python train.py --d_model=160 --n_head=2 --n_kv_head=2 --activation="gelu" --norm="layernorm" --norm_place="pre" --norm_eps=1e-06 --positions="learned" --qk_norm=false --init="uniform" --init_std_qkv=0.0362 --init_std_up=0.0362 --beta1=0.95 --warmup_steps=200 --train_tokens=131500000
Each number is 128 + 24 x the weight over the matrix's rms, rounded and kept within 0 to 255. Layers, rows and columns count from 0. Numbers have three digits each.

# layer 6 attention value, 128x160, rms 0.118, rows 0-82, columns 64-95
115166150122114142145149110107125161148155167155115157140096124135134110137101169154089100142111
164159130086090140103132166128170158143190125108157103074105127167123094134116119131161155106098
112158129143142086145175141147134134116133077100152143162112104144102112127109155136082154046077
122123110127128121108093127164163083148146095127131130122129151143116112153130139131145137125123
122133168115086112162084136128118170112123101167129132156135169122134110099103159093152122125112
087127091125102051083107111115170135123164162136145127182111100142081096092133130109116133119158
158182102129140074137086132109165150126117136107151131127128106107135127095154141163140089146117
146116170069143135110147153145122134097123107136138191151138124142137150150068137096130113090111
167157117164127120174092139153123123088113127154092167141127159148124140095126116115083142140165
108125110106143151103115126117142129094149102158140130138134133165149121153135159128129167090135
119133119103125126120150171114123153134140088144195117164134133123147130100098142169114126100112
152113128152116111106108116127123111122095104137102126113119113115131173125124146110114097186086
096168147157087123159110161104126161102079114105114145082154109140161127094104176108139190119085
100114112158136138123143128109127132158093142109179112147118141128137119132174090091147164124136
164120127142101117130079156111090126145139144148165087146134109172155149136118127080097112137160
156109142112141123140060095147105140160084101147095125129129131154124130148073167101157108152146
160129068185152121104106128094080131142140122161170088132112116149134141119134148135126150066075
128148126163132111076139120120080088123093142133101150136166159141145123127055131177112121142155
148161137122103149088111156143116113157145107090118141090111150176091132145096167122137144132118
110108127172114103118121172140151122120123100127110079127090171157115151153157131187122157078136
145090131102108114145137163125167139110121116138121117123122092108111102144165144127178108157183
151134125151146147142110098140152120117091155130104145061141130140100157124190124147118101092116
116111110150109138149123102117161132139112172153169137139145168073169145152078094127143131102153
147113125159131124163112108180098136165174133162116136144134142156161157143153102178103108157106
081124124108092115122108144095145113150079140113152159144130094125136123130129149181109109134133
154118097129112119142125135129113126124144152088141181100158115116149146146110116098134133151163
120092143139106159114084149158172128092189116150094124122148096100127165112123115149089183166078
085111160142155112147110146171174077107112147115095147117146123092130095104127114133084142155167
136148161091147168126109144103095167138165096112147113120093135112114111150108147152120149117130
142164117099107130105123116111140092116176153083132088138144111082104096103101084096113167120168
127136148122100129145124125126133158154165103136101131140170111096110109107090136118122111134155
158133122118135106143142094116149137147125144094153128155107118118106133153092143202077115131135
143146107120127144104144081108123159111111182131116066119132148120127166120131107149158113137076
154088079145105163159094113117134107159116134088139131071115116122117101142124120144135201065109
119120111118103090131103119142139124126086150124091112113132171123132134141143111121142125112121
150101145117156111145097090161142129136151160085134164106151120132131122099123156121138109111133
081169102094150089128100136125135134134094152130130149146128141147132103115098111171154150115101
147136136138098092152139144131157083124145116124114163153137109108116152153095149129094112079157
099129121099141125127134137125113127121111157127131122136108058170103135113135142133120108167120
197113117116120164080114113150107129127175113128059170137130166140148151142181148088110115167119
161142119105129123146078102168127135127118151096137116105142135165139216140147125142111101152101
161113179136133110130107140122178101148139101128124115143160143174118099155125112127151121134130
140098126124113138128165163152105106129135135146140130149173172184129150121102130122147113147103
124150108126109106135122128135116119082064123138129181144098144127144122099124085132114088168124
144148112106152130100121107111159127120130101129134126102121148156138186098180137172109121148129
129163158118110125087159130155139102179098092072127164124105098133081135114137137119116099110084
132137103156130119156147129047151117100120096114077154140125130159126131101121154148105109146100
116151134118124117139154128132146099145134139108154138163141131109131143143100127113121159124041
113173158117141153124146099136094113118112107055096165126140113110156142140120177152155125138100
151110164168124148080138111155087120133107147148079120125112134106151126185145185106134171130127
111158090068128127121113169153093131118161143133082156120139118089124138145105148093121123154146
094123113150078160078126123100186147097141149102099137090129170098146124117129126162059112141124
142110133083157092135149089110131129112160114150120129108130118155132130136162130089161146096112
086189119119133108149139150159137114119120140128160171144095160129117080118085081156103118088146
127155147187118162143105100122105083067142201094156126107083100088111156137160147120100136095098
079112101144091147130085090087128141130150129167121126160119139142106141118175133129126167052139
107108156123158114144098128178149122145125119156131147108174131137124156117116111125155137144094
119143157177160091138119113081078131162085140132124053118150115129104111097123110172120168153133
166146106095118138161131138153163134118168122125137141152106084115149157124129092106136107143161
169134169163089149129118069120103117112102107133101172195123166136134178102130124123162129157135
169121107138210129158126105167133115107156107152125082147105157157169157158144141127127135155178
101139132131093120087118158127122144083152140174135074123124110095129080128157142130117101108102
108132097132138129165118118177151122146100122150098088185148162144110147095179141124153158094120
118154098143133108135114129168084085114082117179103105174095152160147137152160120120125075116121
127168102141186140168147129131148130160115148166118123112127119154086134121092134122115167123144
093118135128097125106148145133157106109154119130134134180126142067150127137149116145097127154092
125138149130130151119131117107092156119138083128142137117109144108166117135136119147120158119093
115113163138178130172116149116129122149101136111136102130138132135141104140129182103145142149085
069127151110113128142137089139135140066139146112146114143146107151148102122147119124166134127141
137084142122093104168144124100122159116149115145120099127157121172134104139105125155119113109119
130146109139147116142153066156120121118107133097166111123122155121140155123105118147117146123134
121117109110111152113114172146095132107144113158136118123181122145104137130162126102090120104081
112118150128115128162132118204097071118142101104131105124088142109116141125142153110101134103107
115126157135142121143134117126077086114157088090126153124151096135094117140128141139092143116105
120132163130104130134144128132132129093145118135145118111176124121157126084126175166184145180115
142126174131122150107102145133134159100104095125161116130127135119160147131165080129089101129132
154149103109093151095124109103127143149161126120118117103095096140094110122108165093119104100122
158124121131132099105129162119170146130122137133134115132143108120114149128116124145108110084160
114113091127148143116117113141144150123143144156154163163093120096112111180167160114115172142122
107149112098085116145089114118122131149097169117112123169138112115112166107124148127139139125104
148152118120120137114125157108082127085191144142165120161154110099103105159103142096158133123142
143115122128135131098114127134092104126120120087128072124098135128110129105150136149126113166160
157137123121121086097095156127154134100118148118108095135120152138154154105139131150107167101088